config = dict(
    n_layer=14,
    d_model=96,
    n_head=3,
    n_kv_head=3,
    head_dim=32,
    d_mlp=384,
    vocab_size=8192,
    activation='gelu',
    norm='rmsnorm',
    norm_place='pre',
    norm_eps=1e-06,
    positions='rope',
    rope_base=1020.0,
    rope_fraction=0.5,
    qk_norm=True,
    attn_scale=0.177,
    bias='none',
    tie_embeddings=True,
    parallel_block=False,
    extras=['local attention windows', 'exclusive self-attention', 'capped logits'],
    init='normal',
    init_std_qkv=0.0425,
    init_std_o=0.00803,
    init_std_up=0.0425,
    init_std_down=0.00402,
    init_out_by_depth=True,
    optimizer='muon',
    lr=0.00672,
    beta1=0.93,
    weight_decay=0.011,
    lr_head=0.0115,
    warmup_steps=0,
    schedule='wsd',
    decay_fraction=1.0,
    decay_shape='cos',
    final_lr_fraction=0.05,
    batch_tokens=[8192, 16384],
    seq_len=256,
    doc_mask=True,
    train_tokens=100400000,
    steps=8304,
    dataset='wikipedia_en',
)
Each number is 200 + 30 x the weight over its row's rms, rounded and kept within 0 to 999. Layers, rows and columns count from 0. The size before them is the row's rms in percent of the matrix's.

# up: layer 9 MLP up, 384x96, rms 0.209, rows 357-373, columns 0-95
# down: layer 9 MLP down (transposed), 384x96, rms 0.106, rows 357-372, columns 0-95
up357,106,207,206,154,188,212,153,215,222,185,203,169,161,172,210,154,212,235,176,166,240,215,220,252,195,129,194,218,156,246,180,182,173,231,144,172,227,169,136,193,194,227,200,218,229,194,221,203,202,219,215,188,227,161,211,212,235,241,194,214,183,186,215,210,220,134,190,277,248,193,211,226,212,188,237,177,221,228,184,143,169,219,240,241,162,179,158,189,208,177,163,188,222,168,229,225,243
down357,098,152,219,216,239,227,144,188,225,230,217,232,217,166,181,224,223,251,245,234,158,159,212,193,188,198,212,212,142,202,218,244,204,249,189,220,191,182,177,188,216,184,162,203,188,256,261,192,203,184,203,196,260,183,185,268,246,163,189,195,193,195,247,232,198,251,168,195,165,193,175,197,227,127,223,201,183,209,192,166,216,171,184,239,160,231,181,149,222,204,206,165,219,228,219,213,153
up358,105,178,243,207,218,258,188,209,257,222,226,229,174,240,200,175,202,234,205,228,166,176,151,157,225,146,173,200,155,185,231,215,256,219,153,256,198,202,212,172,167,151,190,255,239,192,115,236,203,199,235,191,209,220,204,219,160,196,203,196,167,201,250,251,205,229,226,182,141,221,238,197,133,169,198,212,187,193,181,211,188,202,193,205,209,197,197,210,197,194,191,211,177,217,242,241,161
down358,099,215,215,179,161,169,232,175,237,240,151,155,232,221,170,210,174,220,219,238,225,208,235,267,190,183,210,172,161,245,176,163,232,209,247,206,147,157,260,258,268,179,148,198,195,210,191,167,170,255,205,182,176,202,180,239,127,203,186,223,198,187,227,184,183,196,182,203,145,243,183,184,199,176,221,197,182,155,214,206,216,155,215,163,189,218,194,182,191,200,237,189,217,192,179,212,229
up359,107,144,192,196,203,193,172,151,185,165,179,202,205,161,212,207,173,205,175,252,161,189,212,188,157,198,197,165,190,149,164,200,217,253,231,234,196,219,236,167,197,147,232,228,219,223,204,199,187,221,148,160,235,252,199,182,192,206,156,261,200,217,177,173,221,197,141,202,168,223,148,171,215,243,220,205,222,190,275,224,172,249,253,242,228,194,175,247,196,193,213,211,186,199,161,195,166
down359,109,223,212,194,245,177,207,222,208,167,184,208,250,256,183,231,207,205,203,274,212,179,216,219,213,241,176,191,177,176,144,171,192,167,177,201,231,204,177,202,242,172,174,194,205,251,164,232,194,209,174,191,211,211,189,199,145,190,219,208,251,211,185,90,221,224,176,195,209,195,192,243,201,206,224,223,101,174,254,203,196,193,174,199,173,185,206,234,212,192,187,144,221,220,174,245,226
up360,100,138,185,181,190,198,186,163,227,201,144,221,174,222,183,169,220,160,252,171,190,161,193,149,204,197,180,143,204,184,189,218,190,197,228,208,189,163,203,213,192,216,179,254,227,275,230,194,244,204,173,165,207,243,222,189,156,209,188,209,167,166,191,207,190,121,201,243,202,252,183,184,197,172,168,203,193,154,150,212,184,201,207,232,188,179,248,233,161,222,211,219,216,141,177,244,146
down360,115,181,172,211,193,271,162,188,154,230,204,242,170,215,188,204,155,210,199,184,197,202,209,168,200,211,179,231,232,147,161,188,214,166,186,134,228,233,187,190,197,190,205,224,206,203,195,240,161,216,165,199,213,192,242,228,150,209,251,189,191,221,213,135,178,216,191,191,164,185,214,174,136,183,201,180,200,219,200,175,189,241,171,222,163,193,314,162,173,209,243,219,210,256,189,215,172
up361,087,198,237,175,200,193,155,178,258,208,221,199,214,185,179,134,199,248,203,209,219,193,228,210,202,197,167,200,159,156,172,197,225,198,215,221,143,201,149,274,242,183,190,210,184,188,175,198,178,139,234,210,237,203,224,210,205,119,162,185,143,240,175,199,206,215,213,216,194,191,211,231,213,168,204,163,150,239,161,167,178,203,156,178,244,170,163,228,239,188,204,244,227,232,193,166,170
down361,082,220,202,191,273,216,194,189,186,215,216,214,214,183,160,183,210,231,146,189,214,187,206,228,99,143,177,210,204,259,168,236,218,128,241,218,179,194,233,164,204,208,227,195,241,222,246,196,183,188,199,188,143,219,200,154,206,177,230,147,200,227,190,248,168,186,223,190,173,197,167,190,225,190,199,155,212,201,209,158,152,185,247,245,192,244,185,160,150,182,218,184,198,211,201,195,207
up362,101,175,211,202,229,211,214,225,206,205,160,144,216,255,149,163,215,228,214,202,198,233,206,160,238,193,159,206,231,194,228,220,188,139,230,223,193,178,186,181,200,148,181,183,231,268,182,263,274,170,200,215,206,208,187,218,192,176,211,128,193,174,186,189,140,231,186,200,253,183,209,173,255,199,256,173,144,209,212,238,201,216,218,200,201,219,171,208,202,210,246,203,218,144,194,179,223
down362,093,219,206,208,198,140,227,222,219,230,252,207,186,228,183,262,158,238,190,203,249,188,244,233,193,204,238,222,167,186,211,189,226,182,243,210,219,192,187,216,203,218,216,225,187,176,216,166,204,218,235,239,108,214,221,119,197,206,141,163,204,187,179,169,151,144,221,209,179,181,213,208,188,215,233,157,207,181,215,175,224,175,197,214,211,221,206,210,175,240,243,145,213,228,242,230,251
up363,102,153,195,185,165,214,240,237,249,196,191,171,249,217,201,217,193,164,191,209,186,193,150,240,166,189,179,161,225,216,189,240,204,176,205,180,166,166,247,197,218,216,253,215,220,176,200,208,240,159,263,239,253,207,204,241,184,180,164,203,227,184,192,244,204,180,209,215,222,239,205,205,173,164,265,291,171,201,192,191,211,200,185,169,227,192,225,223,243,194,187,133,198,136,200,209,229
down363,098,181,208,206,224,203,251,175,188,251,193,205,227,186,164,194,158,135,220,217,108,229,188,236,197,211,148,168,201,185,224,132,212,184,194,242,247,183,160,194,205,232,222,255,175,216,201,188,201,170,247,209,156,162,237,205,230,209,240,191,253,180,211,194,215,237,156,211,182,233,185,243,242,137,210,231,206,185,190,218,181,203,244,194,242,167,209,222,217,164,183,165,201,197,200,177,222
up364,092,222,226,176,162,181,199,236,167,187,190,163,181,219,253,194,221,316,172,218,224,221,221,197,193,166,181,193,193,189,228,178,195,214,216,236,166,129,241,220,203,225,219,195,221,184,179,220,235,204,141,184,208,187,201,180,164,221,182,214,250,238,190,142,202,169,137,167,197,215,187,167,172,183,195,196,190,192,207,228,133,205,177,224,193,146,146,206,164,223,194,176,167,194,163,160,188
down364,091,263,213,224,137,211,195,192,228,209,187,204,182,225,174,214,211,182,196,224,201,202,229,200,190,172,196,166,195,163,183,228,188,218,134,209,199,185,212,212,163,230,215,209,187,249,217,226,251,276,221,212,56,224,178,222,193,231,190,180,159,197,177,185,208,184,173,215,209,207,201,182,201,206,137,180,253,223,175,204,168,132,197,205,176,221,165,180,188,161,186,215,193,196,200,177,184
up365,110,174,215,200,218,192,205,212,164,209,180,182,166,204,223,212,236,185,228,197,173,244,191,189,199,206,172,245,177,241,134,201,230,250,160,253,190,179,165,193,226,191,145,233,250,239,216,275,189,184,187,186,199,155,193,212,150,175,205,156,177,253,180,209,144,199,176,264,238,246,153,207,170,214,164,201,221,179,200,222,198,237,161,176,218,173,207,187,247,191,152,222,203,176,211,247,205
down365,104,166,211,189,241,241,209,237,220,212,213,210,208,208,202,167,166,234,131,250,202,130,154,142,211,177,189,236,215,237,223,194,217,205,183,186,240,261,237,218,220,239,214,161,227,179,247,201,217,261,219,211,130,150,181,218,259,197,231,184,182,169,202,171,196,225,168,184,187,180,217,185,160,173,241,221,150,167,178,192,176,226,226,170,210,173,213,200,206,229,190,209,245,178,211,169,196
up366,101,247,183,197,185,234,250,195,170,170,178,144,157,191,225,243,206,203,191,177,132,195,159,190,193,182,201,218,152,239,180,214,191,188,170,205,272,187,184,179,176,196,216,197,190,145,168,194,214,224,217,200,240,231,207,198,228,235,223,257,212,222,172,208,228,131,268,208,185,175,226,150,218,249,158,181,171,215,188,226,201,219,243,182,230,212,161,213,215,225,197,173,188,194,149,251,237
down366,100,223,223,254,180,212,141,160,216,166,190,250,184,189,183,167,193,224,199,135,203,218,189,205,128,164,238,246,211,230,220,214,165,217,192,212,171,265,231,210,189,195,168,252,215,182,248,201,166,211,187,193,278,254,208,227,204,231,265,259,246,208,197,258,210,213,164,223,158,201,184,237,196,204,218,226,200,217,174,175,237,204,238,215,177,214,184,226,205,209,210,198,223,194,182,199,220
up367,095,239,172,177,191,147,210,242,253,188,216,180,221,221,190,188,199,189,182,168,232,156,218,135,162,231,171,239,167,206,195,211,217,195,143,233,173,158,223,177,226,181,230,191,185,179,151,172,207,237,199,208,221,179,168,203,197,196,237,223,151,139,220,213,159,153,150,155,244,191,180,184,142,195,153,210,222,198,213,149,159,205,203,198,164,174,164,181,226,197,251,180,196,171,245,231,199
down367,093,194,210,215,251,169,214,244,193,192,167,160,202,219,246,241,166,238,217,160,181,194,196,223,194,226,164,188,232,179,194,208,190,197,201,226,201,193,161,151,193,225,231,184,186,229,164,171,169,200,162,137,218,225,130,183,234,164,246,163,238,196,230,131,181,234,229,247,198,204,174,232,251,250,169,222,248,212,205,195,216,206,231,170,205,193,216,143,228,183,259,199,170,183,157,191,199
up368,103,163,206,187,172,200,210,221,251,259,185,191,227,183,178,221,194,247,177,238,229,181,206,192,183,173,194,179,228,218,183,164,202,192,237,232,251,183,221,220,216,202,204,165,260,282,198,214,201,208,198,174,244,196,252,239,146,214,255,207,220,177,268,205,209,172,175,216,175,191,200,193,176,180,191,194,198,181,194,162,253,273,204,223,224,255,234,222,204,242,246,191,218,237,246,216,237
down368,109,207,184,236,209,210,173,250,194,264,177,194,161,190,256,221,193,206,253,153,179,171,177,183,232,230,208,187,184,146,187,181,215,211,250,190,223,169,280,163,221,219,184,221,181,192,206,264,187,230,202,256,205,224,239,198,177,234,227,192,170,196,179,184,223,254,245,185,187,180,168,203,196,175,198,228,172,185,185,187,186,268,204,142,213,185,190,202,137,169,204,217,218,145,201,164,168
up369,096,182,248,238,222,222,234,195,210,200,232,284,207,181,194,224,238,190,240,116,222,198,214,213,232,194,190,274,187,167,201,217,235,230,216,185,181,182,201,170,217,233,171,173,235,183,193,191,154,245,244,160,188,222,214,181,161,163,208,198,191,241,218,214,231,236,214,258,251,194,250,251,197,179,212,178,202,189,218,180,207,151,163,220,197,202,150,195,179,230,216,214,245,219,179,219,162
down369,093,200,151,231,226,218,226,149,115,253,200,220,144,171,180,216,207,150,174,231,196,186,216,182,264,200,221,204,190,240,204,197,233,164,155,179,174,259,214,193,184,191,202,197,188,181,214,217,183,203,234,235,201,192,241,205,217,194,186,193,145,216,190,253,203,213,180,125,212,178,163,168,173,183,227,254,175,168,218,189,142,228,219,214,144,165,209,192,217,223,242,193,212,199,186,244,215
up370,093,190,209,200,221,216,236,211,230,172,266,201,197,181,237,209,208,191,166,183,230,210,248,181,199,229,207,153,248,178,203,157,223,190,206,155,208,256,226,179,165,231,136,203,165,199,165,224,175,156,203,239,236,218,241,200,198,193,208,182,199,167,245,276,183,206,213,240,216,193,207,214,154,208,171,209,172,137,211,206,175,194,218,185,210,206,235,150,196,306,175,160,220,197,194,178,211
down370,103,178,180,204,175,224,235,232,176,174,203,187,213,227,220,243,218,163,247,256,215,211,141,230,179,184,221,177,222,188,172,189,215,227,196,193,246,174,173,211,148,167,153,177,213,228,156,204,190,216,115,169,251,214,190,189,191,232,222,204,193,198,150,211,244,222,201,185,246,208,210,193,228,225,172,180,207,196,186,248,146,181,233,241,209,184,162,135,200,244,120,222,207,190,210,178,228
up371,091,207,183,182,171,210,206,181,161,232,238,134,233,178,192,182,213,200,134,219,152,170,189,171,240,195,158,231,168,174,215,168,176,238,183,204,209,121,203,169,182,230,193,245,165,211,198,208,151,206,214,178,212,247,181,139,218,188,219,233,214,221,212,193,193,264,190,204,249,159,239,135,189,250,185,221,166,214,212,179,206,195,246,200,236,185,221,229,251,188,178,196,182,164,209,244,188
down371,091,195,169,254,201,209,224,185,225,188,172,222,196,201,209,231,239,216,255,180,217,191,185,246,148,229,237,216,211,229,140,135,197,182,274,188,188,238,193,233,233,235,204,232,247,178,216,233,165,124,251,248,178,227,195,261,197,216,205,165,225,226,165,189,177,169,244,234,212,188,204,212,191,191,176,223,235,222,222,203,232,191,190,236,205,187,218,210,211,185,219,243,164,170,223,151,210
up372,096,202,196,159,204,202,189,159,203,163,216,194,216,186,236,207,237,197,199,144,207,195,199,223,242,233,197,220,202,176,188,162,261,246,252,208,186,186,195,205,232,184,269,180,222,229,148,170,253,185,262,251,223,270,238,211,206,200,232,186,205,213,179,176,212,200,164,212,207,214,203,166,217,243,258,145,179,194,191,195,262,153,201,196,216,196,209,201,118,197,221,163,192,205,240,204,224
down372,098,242,234,246,198,173,216,180,218,194,187,208,211,181,199,233,148,166,179,276,156,185,186,214,179,209,227,226,124,240,188,206,210,155,157,164,197,246,206,203,208,193,201,155,192,220,241,178,165,187,185,226,193,185,185,207,218,189,200,197,252,144,196,192,248,213,129,143,175,183,245,198,201,190,182,207,167,223,200,188,193,243,234,219,207,228,255,205,267,192,255,150,195,226,197,215,192
up373,083,217,241,178,202,215,174,184,234,110,170,174,203,134,237,201,218,209,229,275,222,188,162,200,192,172,200,162,238,239,176,173,239,245,236,183,164,180,167,245,195,155,232,191,180,175,152,245,215,163,230,209,219,209,204,215,176,220,171,172,211,215,220,200,192,198,186,226,178,154,204,219,193,210,181,241,228,186,186,227,193,237,253,220,178,144,197,222,220,185,190,268,177,161,213,241,202